Weights of a small GPT-style language model, trained from scratch on English Wikipedia: no biases in attention or MLP.
Each number is 128 + 24 x the weight over the matrix's rms, rounded and kept within 0 to 255. Layers, rows and columns count from 0. Numbers have three digits each.

# layer 2 MLP up, 4096x1024, rms 0.0708, rows 3393-3606, columns 960-1023
139108065108073126083147125144131116142068145172130131114141114129132132129141113099064180100125165144112107123171128142135119157140088110118110164127158117151134089164161093128106088122140116
107108124126096127155162116097132098145116109087085179103106175155117137112083143148124151105146083138132087131141122160063158107112099135089097139128116129090116221038103071109128099113073114
111188153089142123136089134170143157134097132146157121097103120101118139131113149110096116138162129152155096138161138164102145157127100139128108118167090163095114150142135074123140148134152162
136111155131108120136103124084083105122104164144182109089168123126115158103138098146115147101177118113144157157125109146160120125094121125125099121110153143130139106187127154140176118146155162
182143124162152154117147160164124136127144091066101142119113103139138116161117147148157129104102104095121136113131110139142139139098114144118127169118125132154167122136115199144129108088151099
132134189179144087121163115095126187079112108127132134136076157131088123151131076116106102142133156173154137107157103111149170067184137125158107144135136142099108097163114147175140095084114127
157104157125136141102119138134101157131126179155111156160140137114107051107129142112101139118136129124130093143146133143144108058112145085105096153156103105113109134121116105118117062130157139
113123137105140128136108143126097123119139106183132138131124108112097101139117166102110174122129144122128128137119133121092159127134120111126110149123163137148132115129161115133118116121130085
117152143121132137124133132123129131103126141116122108155137124114142140139125145127114115127123120128150125129091079131143130117119129138126129124119149153137126122127134114115123153116152141
140117128127161119113096137159123136127128135161149137121116156105120100107135111163108144106111144138145116128133153119119112142097140097105103131115112091126134129124123135135112142073175135
124132197120153120099142107121142119115110102136125127119137072123155186118103101142062114095124138108184115132114127099116147161107090105180104080132143136129125093131146152105128057155079078
130126129129128135132133143130125128130140121132122138127131122128123128132124121130132128129128131126134132136128127123123124134124122131127120124117122119128128123122128127135132122124125128
127132132123125131129128126125126127128127126130125129125131127126127125127131124133126130124128127130129130131128131134133128127131125125127128128129130124128125126127125128127125131127131137
095135154143158072126159103108160068094119114150097120134105148124130164130132147145128103134151099102094141102095113159167122097102110154120110112142131171109136111155135156127115082108141084
152142162140122120162104152135162145105172105173121154133163088054144144125073119132096168127127147138161128111124110116114111142194159144145135160152160111101181097094153085117139161140128088
148111125128079179103138137160086127108160121100130175100152100167145086119122147123131106125121129162153145132157158092130153147081163173116128079099089134120142115129149124109158115063175141
096102117065107101192156123129146148140139077069114081145086089131160152151122103122143139115113053164089130141177143117151111157146144043119118130069143110117107131133128172139122139127150132
130172120138139115113138125132139136115155116140119111125131135141119136119121144112122114155137137163099122138133152121113118120128125100097102158094119090131125118127140111136137136145116125
134154134086129155075134093131099083101097080097110135194109107087146189140102151151127074162054151121157174125163177120106151104090180145186136138159093171164111142140133164141138112124110224
123138082104108085151139142127144107152109135152088103132122096065119098107144112105084145121148144094217090116132105129165099127174135119091054133122172144154151139131137104135144165115180111
165143122102190125154108098118185131134155115107129178145113087118189145123117106131169126095075080127108121114113138120089113117143165165144113121148143132106150115179153140092160106133128188
150130174174155128071123125154112180117133112128129113122088127146132099138119087133122123115160137172105109076163139157151161141134103076153119123138085148146155087149147121137165148123141085
128131122124131129127135131133124128126131130129128129128127128125135123122134128132125130125126130126125129125130134120131127126129127123130122126129128124122132127120131126128129128133129131
161147180151149127092123140114145164107075088169109101115097149153156057152096148101176163136158165147137129138117138161133118134110114133083143136127178063112156148148119113109093135048131102
123124125129149144096121131121115132148138132152118116120109120117132136145121117127122147138143131108111127132135162118124130133141123150132129118104136146152139133122144127122127146126129136
115116113087143125129091144165135126165130083157136119139143127129162206113133134150183129128151110121122113113124084109112200159167127200133125155119118085112165152137178110143154121140137133
137109128120135123113124116167132151128145100136114129119108154113122109112111126140132165137108146110142133113122120151134104119098136121124127120098117138150125114101135125125119132113135146
119112162098091152099158099170132105139123112121148125132197142123123131179131155125128129105098161122106124136100157134136156149117096112148123127176151139149151093141125097113116149148102102
130139127107123135131136114128137129131130133126133130141135144120130126125130140136126124132119128134120129133135133126132121126123130126144125134134131133125114119145128135141129126125115126
094086123129149106195116134126139077126187198138178135095109163169147151136135118168087116077089167146126161068092110116143086130106134076120112121133121094160142143104117102078086113184160169
139114139098166162152168081112147113133101108136131116115121088108196159112144149190121131108104138150150126114108096114131120148127116142138120137133107128114137074156112116094088145125116133
138131103092158124131113121163136152148130127149151117070113120153109160119112081134090135142126105185169142085108120122093129162150136071116124134182142095049148094131142126102115134116171075
133106170133137109119046111096144124145176083133175099107139127161102157161171171081106146111117167138127153106131100130177137142177162153088115165125125095156140101145128140152151164121153107
116073070133178181094156118140129121102159125130108095087120137109176155112103118120112107076071083133141099126159140131102090134133123138128145071088108177105145129145148116111061104133147111
168166146126108096115105138145141144121157086142144155156099130145118164136127151163179105082118144148133146160097138110181095128122126155183121154148142143096161100109150134108139109105160166
147125158134149131152164092097147151140131128090141151087131143117125119146117161127137138156129108147110121120115126114166131157145136192114100136182087110133143114158160121135162097095110164
122129131115127118131132138120130120124132139125128126140124126119113120125124126131129130119136136127133126124139131117123121129130126122121124126138126116133121125120131122131126128124131135
104133129149126151117133149111141133126147120069126127136116130143105146204157153146182106122158117102123136132138150147121096122163155168172190084125108135145115118172122106146126150118108143
137127157127126125132114112129105127139114123131133130109091130126162148128087118139100111133146097101111121128109112091113154166111094133106109146130142122132105127160140107101094120152134113
144137189137100089114073134124127125081175120143106116134163150153104112107096101120134189132128094182133135088139134120174183121076114185085198140126119123134135158138118130131132165147103164
140207124101161150064115090153132074151167114157115103144098145151152114120132171113151100120173132155100125117078124136100099149103082086133117116115140130157177097098144160131179159143151111
137130123149138154138162145136114145111115114130080149119117066152096105139094114144098139090089135118101117133138167163141145080109100132159090110163171160103148098108135145111143094175119121
144184134096105091132130126102131136134159128156101078120124138083135138136143178141170130144099129151104143148135133160116174090111122116127165138138139124112138085140125104118145107135181132
122151187121118061115141131166110124123107178114165106088127132121126141127109152122170169135168093114146096174133095123099131130151142146143117135120138093111164132183084108129090145124090115
111118128125146115119143134118112153137139108127100101121131085150110139113106158092131146095116120115126141117123166137123136103141114155134115167146109111108120149152168141139129123130131106
163158112161125119113143173162153144089109161167155159126106138134133150129152107174105126066144103093129067142174157127200144083095124086142096106144152086120134074105110123120115112148147124
142142101109114156136130122140104132132144106157074127118131128138129146167137090128114163177182116133115152102117140179171153134116105121090100169159117078123140136112083119097152100141116097
136153147098147090127104131135107179105124118146120066091124139138128121121103142130107123101079124130118148132176119141123127133139125151124069104112107089112109146141180091158143118119123139
109114112129159150151140137147126070095156157131102123146112121136090123120109159047090130120145156139140088092130183072107113166116164112114114122159086138179143160127102147113117143117149129
132145162142140117107142164125147152149148140140134105137107134122136111128132141115134131137131128142127128139128122128128129144112133129117114139118119146100153098142126128157115151146092114
126132099152114123117117145123106145120145122120146121078144164119191138133151144129107145100126110146103140107093170115154120133125134129153135152096155155122112106140107147126174091159110166
130126127129125126127127131127125131129124134124125126122127128126134129125126131125128131123128132127131130129127130130126125130133130129131129131130127130125128128125126132132126127125127132
118127105121133147127158098134113123153119134138100138087158140101112155128128161116114113133145126178117098107113080120138124104134120088124147157146137127137104157135168112169121147127137123
114119148109137119167156113092108099120179141119202165134157110179156086184156142112108128105138151166116109147121125106103101054168101156142102118112127136077092123108104200149151133071121120
130183092077104112082134117155090122101085128148085170133120107142106131125102079145122088093124130161082165109148093155137144117094150148125105123127107120111175111148119087128069172171120164
119109140118137112157131129118117163172151144109144092126109183093097131183096157100102117126111196094131166099172178097132182112155134182099123110094153169082152117159139171165086092156151116
086125124145127127085120143086127163135127147125163106119128124172134144142153136122141124117123137110140125138144120103111151148147101114154124143121137124131111110167155166109155124131128126
137120118071131133122143114185145108097160152144081144143154112103141127174093129102166095087108067115109157074118070106125131178132166183113122155095126100138123080166176163098163128155144166
121157146117148171083113164100101109107151150150139167149144064139147187139111183158104104110137120070118154097093123115124123123126142131100117168168122123126099101219096107135131153146154120
136139136157142144131133160132177131121103163116113148156105127119190142167072151172120136125211160187120150102054153114128138101065081108090131133083172138105115145150161111169140143096141157
180106124148130128164108164109104159089081127111102095212165136101149139172124132120120122117119163139086118106125078157083156058129172131164125074106127112161120142116154089115127095139115185
165143179135182135111137140122064200156126089120168146177129139155165153145125116131103111102064088134121181097109120083132120130113122132127094096148149091169130129108160191132112136110126150
116136128169163122171151173123064134095153144108119153173134108141136125119146092106178129170176127144152084111160101106152139112093096161123157093120122146132137066105142130126089175101144181
151181103166093189140131141162071182120121119125126112111138101144102110155157142155081158144100162097082115128096150148146156084155191117102090111155197135101155150126133106132133144101183111
130131098142129163165121116144138101092135147117154175133138124165112150108118119121134130115132112112113179059088143090167133123124148107111142125104085138144118105143112132154029144105141097
112137117118130133101104140199112143163126110155158145175125142140139129150165137160147131145080104181092097143149157145107102147109118114125151126157051117093090120131160134200100173087115103
158129137083132110088167114161101127142152066107138127126113141131086099158155152137107161143133189091121119114121125123129127115163127169149162176147097120194106118093155163108136114125147116
113134127118122129125133127129134133128140124129130135132129132130122118137124122129124125126131139129122133115128117138130132127125120126132128131126123129126137122133129126125115116132131136
135121130137154126140205144149145137128186123190120118150100176096136142143111105190144102115128100149133149092150126161143109111145152101132086138086169148131120176129114128142163113114118158
110137093130128154108123138187152120118111155147074136120190116160109131135121116120096116145125152120093140124171129114107117111110120131114137160157137104119165139136123164091089148113107154
139135147134135118136123125131127122134134113142136130121130124135125133143122132127112123122133124144122128134113127137126122135113136122137138106093117142127137127119123131145162150138111144
109134112168112073099048157106150141142108111112153156078111126107151167188111143106126127121091198157158158095169101081100091136120149090083136179133141160103143185116140123128147054118079103
150101098128117158169157132138148157119152139163133131125124128089122144128101172156093123146123125148144152140109112161150113156130127086117126058144150121151151169189114112127119135152120143
118128093080101121143135165143144173072106111170068159124107078118128139131123082103171118152156116134157122107144134144123142102099087103152121162090090122150133103150137117165139122191101073
158132097128085116131056111122088152171119144139147143102118147134140145128157169160130162142154098114096134103121158127112146105109096118083109124166131099093106134138116082110097144119111133
116086150150098136098152144145105152138171160100095126133119183155126118162130129136140111136113151111158099098130124116152115146129140086100123145089115087123116082114127146158119144068095098
090097144116151119109113089173136131151120145113099094159179140109116162154147157136154184089179128152113126148113092104131177075151078116114128103131147170182102139129104166158137116122149147
151117163093171159142123111121113149167146132121104126166100115097169095170151162148127129132113138085135153099121116212107138078154149162110137113171135146104120165136133124173120151118150145
110124132107075117116150134146157145116123158126133124116144093145121153062130134098116116138123147144110142171140124141123128131153114128101149136103139150128146138144130106093103118076142179
107105084068144158087106136136160183167118120170097116125087113157101121135111117119141132112150181095152172131185146158114107132157143116099114144151138159169106115121147131176090119156124105
172133104140132123151069124162077140104169119121099139117109119095179159156105102128114090111163146130120126125127113129102149124120127142105136113106104125128138123124123151105136146075132061
120138126133148100148089121109099175095098099139143140156171095116122099128155107147071095150149142155093122122121142160070118159116110100102112094112113154120098140114128130137141049154081062
169111118154149116148130089150064186150122162073120103128131098130103188153128112112136096090147073163106203080122150167162114091069163158131153104127133188143098114096126118120156070081116169
160109128095114121153109118083123134139106148147145087114136126119141121107132143091184122105149123105134174128152113127163148122114125160111151147110121145128117087141114071156163154116140113
137129141101114168083099130092136139142177154121102136125137109122185135134157117113103075076124118197125112110141110140116153133179152115097077129182092116143157129133126143144111150124114141
094158133108134135107105155124125104115170102117163124103124101070119090124113126043105156114101115102136137119163161191162098121111116182125105118099112136196156163149158123128122141155088191
124129129127132123123129128129130130122128129127137128129133133126128126128128129128130127129130130128122127133131121133131131129134128130126125123129127124126125128127121135126130135123128126
167134130131165125103115148122159151133152125127127138146127120106142106086161159140128141144099141156095136099165131139153105111140139116132111112144139067107128143171098133078139131124094147
147154116066092143164188083145107139103117117132134121152146121167184119163081082152165124101130053121159119074139103109179164129141196119138123133114134136125135175183113176111100159141139180
081067159192162169149153166120119148168126180145091122181101121129122126167155129144102123110140100118094141140142096140150124109136129128145182119104135112105152150174131128153110108142130131
209170158103119162165091090136122136180093112117132144137135109179118109070136068162120121154104032129099171095142122102145130124142123158143131145119154084139122136149103107178200129107053160
131124116166158132140118137164129144111099141128122119149125099122120154147128160157130097102113102158136126074156104145095099130124112135128116130156146106154180102114146113134122182138107135
081160118118156135124129128143116111140123124116069123119143112117120166138095143137152114116106133107174091088163100143123154140067139101101145164128127117122107128097135127142119154144130122
120139118125127130125125116129126116132130143124134116150120121115143130128116131120139126134127123130098136143120138120128150142129110153127120130135139119126114130115128104124128125132113130
076078125095142153148098128095116127128121110114110189120125105133120058095109170127132113125121130154170135168132103109089093138189127172119144119167091116106158090131131085159105139102125117
150127140116172084098139136145190114141139099111164097124094147090137129132118116136127138083129133197118129134144087121142104164108099132091117081115094119135138136140150124113166137143095134
083129148145157149110142162072122128073164066106097048110138142143077171121092093110155144144101154126137144148117124130116145195093120101151123074137208095086110130120098139177140137121114110
136112130105119188156085102113130151118135122122155124102133166136103082106118080114091095127104179143151201125104165123099147145141129106157055107123122100093157158112153106107122069126148106
113121111126117128118137116172102091146101133094127130131109126148134128148086170103120104105105137113149116104127116138114135165120117136142148126102118127106178130122134178101150146139112119
102152129131145134152139135131116139126138119143114101135137111131168102142110102076100134123115111126141165129093105110127107120105142141094122137110133150139136130132127113136142136137126118
144119119169106117135127124122202122192146106140144100162112118171078066189175128126139176112132112135113125154143109119152110113118129099100150127150086118112157098119132097096111120099123156
085119138114126147153125162168118105101113134128109076089150140128120116116136144130137095141128112150159122152187135141114162100136091163104122175093109140110159141097138136193097137120140209
130137119138123132147129092098089095181135136137139090146120122162119156129127115090131108082160160105140186149116117136148167148130138149150155101104125128123135117074170127115109105118114163
168134132179140126098072113074172143112106120155103143115150188109115143122134140091153097140126144133158104173102117137122143099119109134101135173160171130120121115122141153111150158086156154
130134106110132158111166091148100148127065110144105126143166060124162140089100086126142178116123140167127034174113125096124123130101097103141107118146096136167113086130166132131133118140111159
107153125147147153200090118135155126153142138173106108122187148120108112114082137157139110137131114121098082084170154153134127100118139123124125116174156116073133160134145102130134128083127155
134129151122124120123125108092119155162145102124138154105127153147132130156131109158174130091116147113095115092163098138090187100138125145107122141147135127146135146129094148163132075142118103
133112155153100158130174141133092127103114114156092134135131105157170112112161097157155171109111120176179125147156115137099083146119119123134128130120139105118111094141176155116129113159141150
147113148151103146148126120147126134128155085144110131127154145139120093106137100168126084079142113146183141141174126140126155139140162118104137112105126127119180139104138110168110088121114094
113147164142120149132133134095135109124146159121140121103128127167122166140157123138124132126108114111135122126135120113136096142116134115084106101162124134062121099101108104109078182149194170
125131134152104136149123129123132155151115140124154149123116120131141124141144137154106146125102113128119125085118141138106155110151143122103131146136132105121146120140136114113124145123138142
132151128121117132129190113162114112107147109127114162143132092137100110137164159175116125127128111108134178104107156147134141139175167135097138111125111116110169125071157111120119156171122153
141137140122151096110149117126101132125138112155125132124135110128131118132121123133158122150129107109113152117134108128111150132130128127106140128131120109163136117130167124123086129132120150
061188132102137159143144152136143121092126098095165118140158184072108074147120124157150091092135099098127145091095115138111075119124108164078131079130150142138093193138126123115051128103125123
141116121138137088124141105167130145131114167130149159110107163123133154118117124126119129091140114094114134099145079134118136172158068094138133096130091132119111133101112153148123124122118109
134125132135132122129135123127130128126132125132134129128127120126130129130118135128127131131124127127128127132131128131130125129130129139128129128125121129127125134125127130131130129128125127
137113125125114144151122118132154122144128149125138139104124105146109127108141125110123135130159126136133152148128130137115141110102123134129113131126146132116132117108121136103132113115129143
075132142164138161108165100162143145101149111149190078106097082117111163109123106116158158138165208127088162160083185127171157081126097113118131127130138108087125181139115154180111156144147128
116110070117121119125107113144119087096128104146129148088138141118094093123120120137159133133112113150156139147122102150138151128088137145149134117145117102142107159124125106083172126130151147
134130137144140130086113127108099119105140088134138102138099116138136118130141113125158173144131128157117161094104116100168119124115142111122124131116146140134115127161145151135115131121129139
137108126112124140123182103133129131124119149151150133090135151165119133161141129144138124126140153114111150161134140094082101127128150132108125127141140083083125124138127080108158125087149101
166113124136161146132140140111162142134115133132120125139174156110122147100126143112146123144154143165128147111136124101160185133124101131106110109119133094135137148136191117132083170132096139
118149077120098116117102137141091125129156131087147133159171123168123096164163128095142124140134097162102092127164127142152126099117058087144162144130131132115140156127147135111127158146155146
106109136167155151159139145146138172128106122145105179128070129164126114134083128096136180150105152126124153148143111138144137106115125123109139187113099124122117151100132104110074087099165085
182087099116114067177099174138166146124109150121115125147091101152104145123107095123111081076071080124112138171152163111145169130145203127103177099103166065115123151152143089109093124140146161
087129093143121110093124128109114152148131159151065124101135160113155166184130125124133186138140103097143154140094137168125107154116122131139101126128107123154127122149113141161129110152137132
126180128122126169114112114148122113123090098095116107172112116093126130157075132140108117148127119124093136121127126148149054136153108129110171180109139095120113155162153121130078157114070133
094135114120108127092122114097105147118099094109157109117162090145121131149101157147099109155168131115149130151137116117127109100095153106143116099121114145138112132133117151097099091137094130
152082154098152120185104120126189145092136172138117136167097192117112137164140129131067110144132122094153082110143111130126173126112137152156102102119155179143119152144185153077128145156108152
103172161165238093147162119164122100156150124110136140124122124157116141118139193187164154139120151093124142162193133098116135166156119120164137117108139116120179155160142119064121063154127123
127084135134149120124100134130120119130154135103106127109144128135117124131114142098129134145133111142140084122135153120122136129114108094158100168084144176080086134156146172135161132150144169
139119161158126157086163170128137072128146112145139106153099107123114144147159129102123112126108134110106138157109078132151160186097166131115142122133114134100115123113116148142118075138146119
124156087132136130134161102178052120135137132146108143127168140141129156130126129144108099105124105141157120127113096201093175118127131134142115120102136121118124119161146144138141195120141176
133154094181120162151073181141121114129122183123141114121143114148106101132130127147134099139132116173146091168086111128111123099065137139155105131101111124129126092091081127166169111120099095
125111159133150133117120138108145106129149129135150121131115112171131141111124129129139126121119128125126151120141112140112099159141143113136128124153143120153124143126121118132149127121114134
120126172065176169120123132108117136148157093173144101168139141147145122121130138142161143106178133100138093122103150112132116131122136090122128135138110118119122090140144105142148149106153120
148032116102083056127107126134132163192113116124157077064131143122139145075139153124159134143158096172132125171099110136153097147108125104075096163154153145089083111119124162145132149155118144
189112118154088143084107097109121108131132120176171181124168160115113145067122117101107104108143110165141115131122159077122160096161156124137071102114115138126115089123156109147117134086115123
142144101106117104122126133143115108135138116135122143123135101148102140144146120127094105158081111128158151112156086148134121133112125136131127125114170111115139143133132129147129144151135167
131176115180131129112088073140073088076120144078151131149065208120049136126149150141175152061139139110050157149173103179104112065130091127131145116106145124107147184144167074127172129100163123
143122079092114155173193128124092147115104106107142076130150093132130193117141114149106111091186142128158167104083109174140109148106131120076087126180135075097071107209091108108149110127073127
123080126120108154162090158189075123149192139132107130127109158142134144120106113098115103156152158157143158115154103171115133145133146112073154130096111101128120122144126114132150099099122137
158134122109097131120150148139128135134100114117108155108101133119133141107121134119143091190147119167126117078132119106086143140093142101125116157127129107130127142120118153152122113167159103
134115159140127139136151116096127111109153124102113129118091100126151123109107116130095154052129130122116108114115087147093129129089164113181135087146164080126110155134146167091127116165142128
152118124144114096114130131120152128153147138147116111095096132164155085132098145151146098137139081124082174163119140097112112150146131095145106120092098126102136138123151138145111134113133150
080139087099151156095164143139137141121127137119134137174133105096130087123169126118096126167089131135149134134100131078100095115099090115136126150090155113116118146125138123137152132128119124
138122089126140129104127110145132122119129094136140107141128127119098146134124167108126108147129124117159150107161123131110105143127135163146099101142156145133109122138142126104109129122130118
144161105166101126069105097136129110111147148126135133163107121167124092151105144121128195115123131145122116147077096148099075137128140143101101106137123129122100133110114083142064151092161149
124123151115094112113128156165107121153166073123142119155128171144122093118094137133148103097140125153128130120139176164140131147198080135187095121128148129132174130092125098106138118164160196
153141135140119123123145116110118172156108146111125173114100098109105121123107154126098153069068140146159116139183149193098105149108139067144104144150144069132155149119126124128128132144158095
158108159121172128159149098158166149154124102153118136148136085154138135130171149130148102092108113122122160149118155110133129131122145112125162195139100132076172136162153157138105108169096139
151136117112133135104123123112129111114128130125148132145130137134135138147140123145128103143105154117118101122131098129128088120124124125128117118133138125103130127150127109129135095109119124
137125122113139138134149089139093114176088127109132039133142128147158132112135108127144111152136126127095157159095149095104143176107201136124184142175136090121163130131135096110171147169140135
121136130144120135144127156122114114131154136117118125131119128142145135119123137143126127124126121126090138129136139160136125127144121112129123119135119096132140101138122135129126132139124150
096140169176080140157105109137131139124081171094142026117149133104173092128140131162094168102142135102113105185128054041134203143144120152170138149107146108120176134162181085107116105075135127
132126126117118127130132126137121133128132128134127120136137124127126135130130134127128132126131134138141128127127132118129129134118120122136123128134133130116127134130130130124124122130125132
112104118137122134095149104099078156115177099120152104080175073146122147160115157120156105137118124142164149154107144139150163098070158080145105080122144079172109120146083129130123090116099083
117145150147109135096134144102120092085131119106141133117146117113146115171173081150100119119122119132158095121117131130140149133113109152131109109142159097101147132140122097135110092107125129
169104130133088066157170140100137158130141172194111130134118161137108144091099144085127168114121131169146150146136089117131144100116135121104139129124131106134106103139111122129143126155108144
134153137145130122050123177149093142187124138145132079098129141114179087145171117169117173115122120169112108111125163184150130136169128073185139161115096108127121108135097169137152132083119051
150134139126114110107122139160102081132118106107136126096126119177133155121149118135117139135123133138115147155136131120135130131163134114097096136132118138097114115116155141124093137130112145
143158162127135120143164155153155132177093101140117103126125153123119131158109146128115142134135142131127174131154165138151164160152150141157115114126131096137151105114144128166109151136143136
191150130126151170104137093072156155140104102102119103142117082125131120111129115110126068134094117112147116123154122107120159169108093140136060145099088134121156099121127119129128074125151147
139105157214123157115147117117114149114090132132125155097133166126095156112081108105119115115098104176151130155167125138125125165160130113115116127132112095108165141138154139088120164138169136
118129126144105110127138099156101122163170093144117114098084123135121144136093120149120149132109123135145123106160114121131124103125080161122135163152109160122138101093109147120175106165134154
124136130127138126120136122126127132121123114136138132128127125129125124132120124125125127124130140128124135125132120139120125131132128125126128128124134125134131127116135132126125140121126139
164120115100129122123134136123132140114137093112117098086101132125119114148134141166115135134155133135188120092120144131156115123123115162102135151130128124105123093103109115088093132146159112
140104173115152133094089136139091146117153125122096154107119150141106141095156142108082123150121155118132127142143092144118123129132168157097164092149136197143107101120130134145143116094145136
170102156151146126147163136112078126146142173086121143149145145116140079135111115117165089161147125141167179093116064148137124138156101122117140136136105132144120123126099173126140116069158140
131157130107127115122112123115135138142145128142135112110134128119133122128121129134155117132128123118118132138104133124141120144139118105115127123128119121122132139131119106131110149122135128
114130145114121110113109144083139141099130142116109182072207171089145146156151111125167141132097087109113123128110097175113151129119125132083077169208100123095101133123204112091058108083107118
140144161114126116133111115089127151121091116136137119121128123138139152117132121108113145166089130089110101158139120128119128114130139122122128165164143125123120120123108118141133139136111159
139187134098146142137067097092147134181133124125178118099158146148117167142137154132165139131136143161133118107148087134135165195141117133115122140176129144103161128112127143130085091152197165
154116146144125116128151114105146142173125131131165077135086113144086150110119068133122135115118105121150174143129101148148141177136113139161125109154106138082108170130110101126121131097138152
128128126129126123127125128129124128129132127128131126129130130127131127127132124130129127129128130128126132129128125127129128126130129127125128128125127129130128129127129128125129127125127129
099122181090166149147125176099117196115085125107151153100099098130092129110152141136124101098115157133125131096148144148118122159092096146098141098196150121101103136119115141135165112099179186
126144149133140144125131133113138122149157126137147115163109165166081140140132115126138138059102089151136156120126113119106172113185116128138139146109139138130154171104170151150164149142126166
140130114088129149084147108169113156111181108086065152115122129133104130156140127165180113182141126143080139147145129106121150127070086102097124154124168164149148150179156158164172128163097144
115165155145139144114129130104127110138152075085134113074142109130132144126120103093141154134139134149144137109114131133113153164164128135155097127100153115154164132102130135118148148126130120
154155121110098133091113187098124117088161135145136236116170108107150117097144111081172102166147108154123086101111107112108172111109098094090122116083169158095104106113133160088169170145125091
128099098123157111111109125110129152105123172145143136093099092153111132128136118161149085161144153117100150104172145133093136126114125143160137150092165148087152120140147086150147106152124140
155110130135134151140126101095116128116154165107113146144095102132115132157117113123112116178161121143126142089105153132135160139121101121114104154129174155133108101141162070122089146106105159
152129111107143102157143113134136139111140146111121127124084147109124124141148126133135129140141138106139145129133129130116125115120109137131093110117111108142089138119103128137113140118123126
102120146117128089132135100098123152189123135122100129132114158146110107086121095109123141119137130136164126179120116105101145133128114074156137088130108131115105155109149120159164131123111135
146095106131163106124107114122075147112135116152140161147137192147159129137168129139102114101128124114133107144135143127126136128131132146155133128119120142117144114153120136113144169107133180
160124178105138135163114131163093106104125131117138134116113126145114099122167120095152136126180189114169128119121102128099090133128127124119087150068082164150142165138123165150131112128142147
183154142171122152105071158133171114162103117177123087146095124149123070104103134109151111121114111111122114129117104138136157115140145104136144129151165158117136096163150168089129107095112159
169090150112188145112116098150138145133120113100100100097112077084140102138140149141152097091146147075082151146130123128142158118141088126128137134140161129144082104144145117109134088135139136
126067119124136133174100106123179195111127131173169171145126131129083153112164118108163113074113103129156124095109080154137145084138143147156095148088131148098156117135099149161162149180098065
133130126154123093127108170168111165113117138090147149137126126138121119112119144166136126109128132155170189105139149083100122118131142128111118150093166126121091163118120147104116089154130078
126102154179109193132121145106083096153138152136157169099143069148106171093124136146119144133139136122139094112110143093127069115129104092142116083076105155162147139137134103170092075111165148
125106142116135149153117111111095111150092103102111124171191106168158121159122148123151098165137168121136148083142129117114120130146123155135106096117139108135156160091116112111127093114115139
176115069103136088127121145150115132120148128108169156136158143148120116107091138105117157154107100123154152117074126120089149103126135143144116112094136134131099137113115143152129108150162143
129126129128130123128127124131129124127130125128127128129128131127128131127127128128126129131128129125129129129128131124128126128125127126129129129129126130126125129127129130126125128130129123
158131127134114113069168158123131082151129153102127111126115150137097100113087139134138150108135165149159100058081125151153158043111117169167152169133168129098143115158185175067175180186126149
126145113117187150143148108141150121130149105099107139112128133137146161141137126126087134168138167127113141135099133172118167155093131112138127138118150107136117110117165088150141152121162128
093114151135125106142136131133083136136124148145127094148136147118140141129142119144137091121134159093152110119129111132081140080154107118099111121108132143136152126140135145158118151138136163
128128130125129126129127130127127128130128131125126129128129127129131128128127130128131126127128128128129126128131127128128130129129126127131127129128129129130127131125129130128127129127132127
132140120107115137117152120138129141117132110132121123137129125131122122151128113122132130130133131117129142124135124122118123143122138121127141138129136123125136131139135137126124129125117133
105143041171127123119155111082164149124147135108131145151113180152148120169077171142151092139157135119130094091168111135178141165119108118157130156108138108089095134128107114123081135135094247
164136130124152109163182139087118088116133112116150105126120087119128139158146116150124117136144094139124090147153128143134146104153153127122128131136131130110125143120131137140147094143136105
139113108136126122128162140134132128112119126135132151096132136133174121137123137143120119135122130141125144119130119127131138129124134118126137112115117113115127136132122119114136125113118117
137126135141118113140132125117121137150126107116147122144105138129123129131102132127123127128141131140121140144144133111110143126117109116135140117127121136123117116140131134116118103135112097
132105151077126110169216162145101115125106139074088101103161152110183095151115123125122093142147079127051199119078053093111163086142152158128121142124124169116105133166133160150150194093110097
119141103125144108156153130130126142187161147168119106141148164100140120133104152104059151149123094137125094129135155145104123184139085105086159092160139122111135185170088149096144130168131133
140088121129110147112109168122107097137122129123131146122138099158117111105129110132132108100123154138155101138148104115109156121145118121109101125124126125122112133143133121118156154114133107
133123138107134066120114097129118141133122117153104130079102134111171179110102133105161108118105103106169167173155105137118125152104112136167132115107118117095107166140125115134156164124090138
082159168126122175127138104141111168130146139142090159163097117100095147174184082136117121119131149141141155115106122111087118085167111128091123099108102124150100140165095092130097143109142122
113080162147126132126118114121170120131122135181114176089131092135047133132158126143149094122165130128155183160101089097136163154131154140098096154146173123137074093129116156112152127089152163
139158114149066113130172140162108118106074112098130077139150112144137143092103109130130137123157140096122131106095133157099166133110131079141111152126149110154145131102141159141128132202130135
139110119119114128134147114126131149100071158163140148140184138133153151103095158144120130107119140137136125180151091134101127113113137093067121132161108164178098194122124131106157139115137131
094112132113109143154122124096112125135140141131132117117142140131123144107151148128143141170134131121102121120142124108120128126120143127105149127128137107126113118137140149151124131110143150
098169123146146126138147113065125178129165144129126136125117143160183114108110173092102161129125094122131106112153102133126105123111114116125141131162131113136091128147112138130117099130123137
129116118109101119124157119157133165109109087115143164129112104117158124170155128129092133137137084122100124144157138123111105160130124093095163152121118124096090111078140093142112163116123098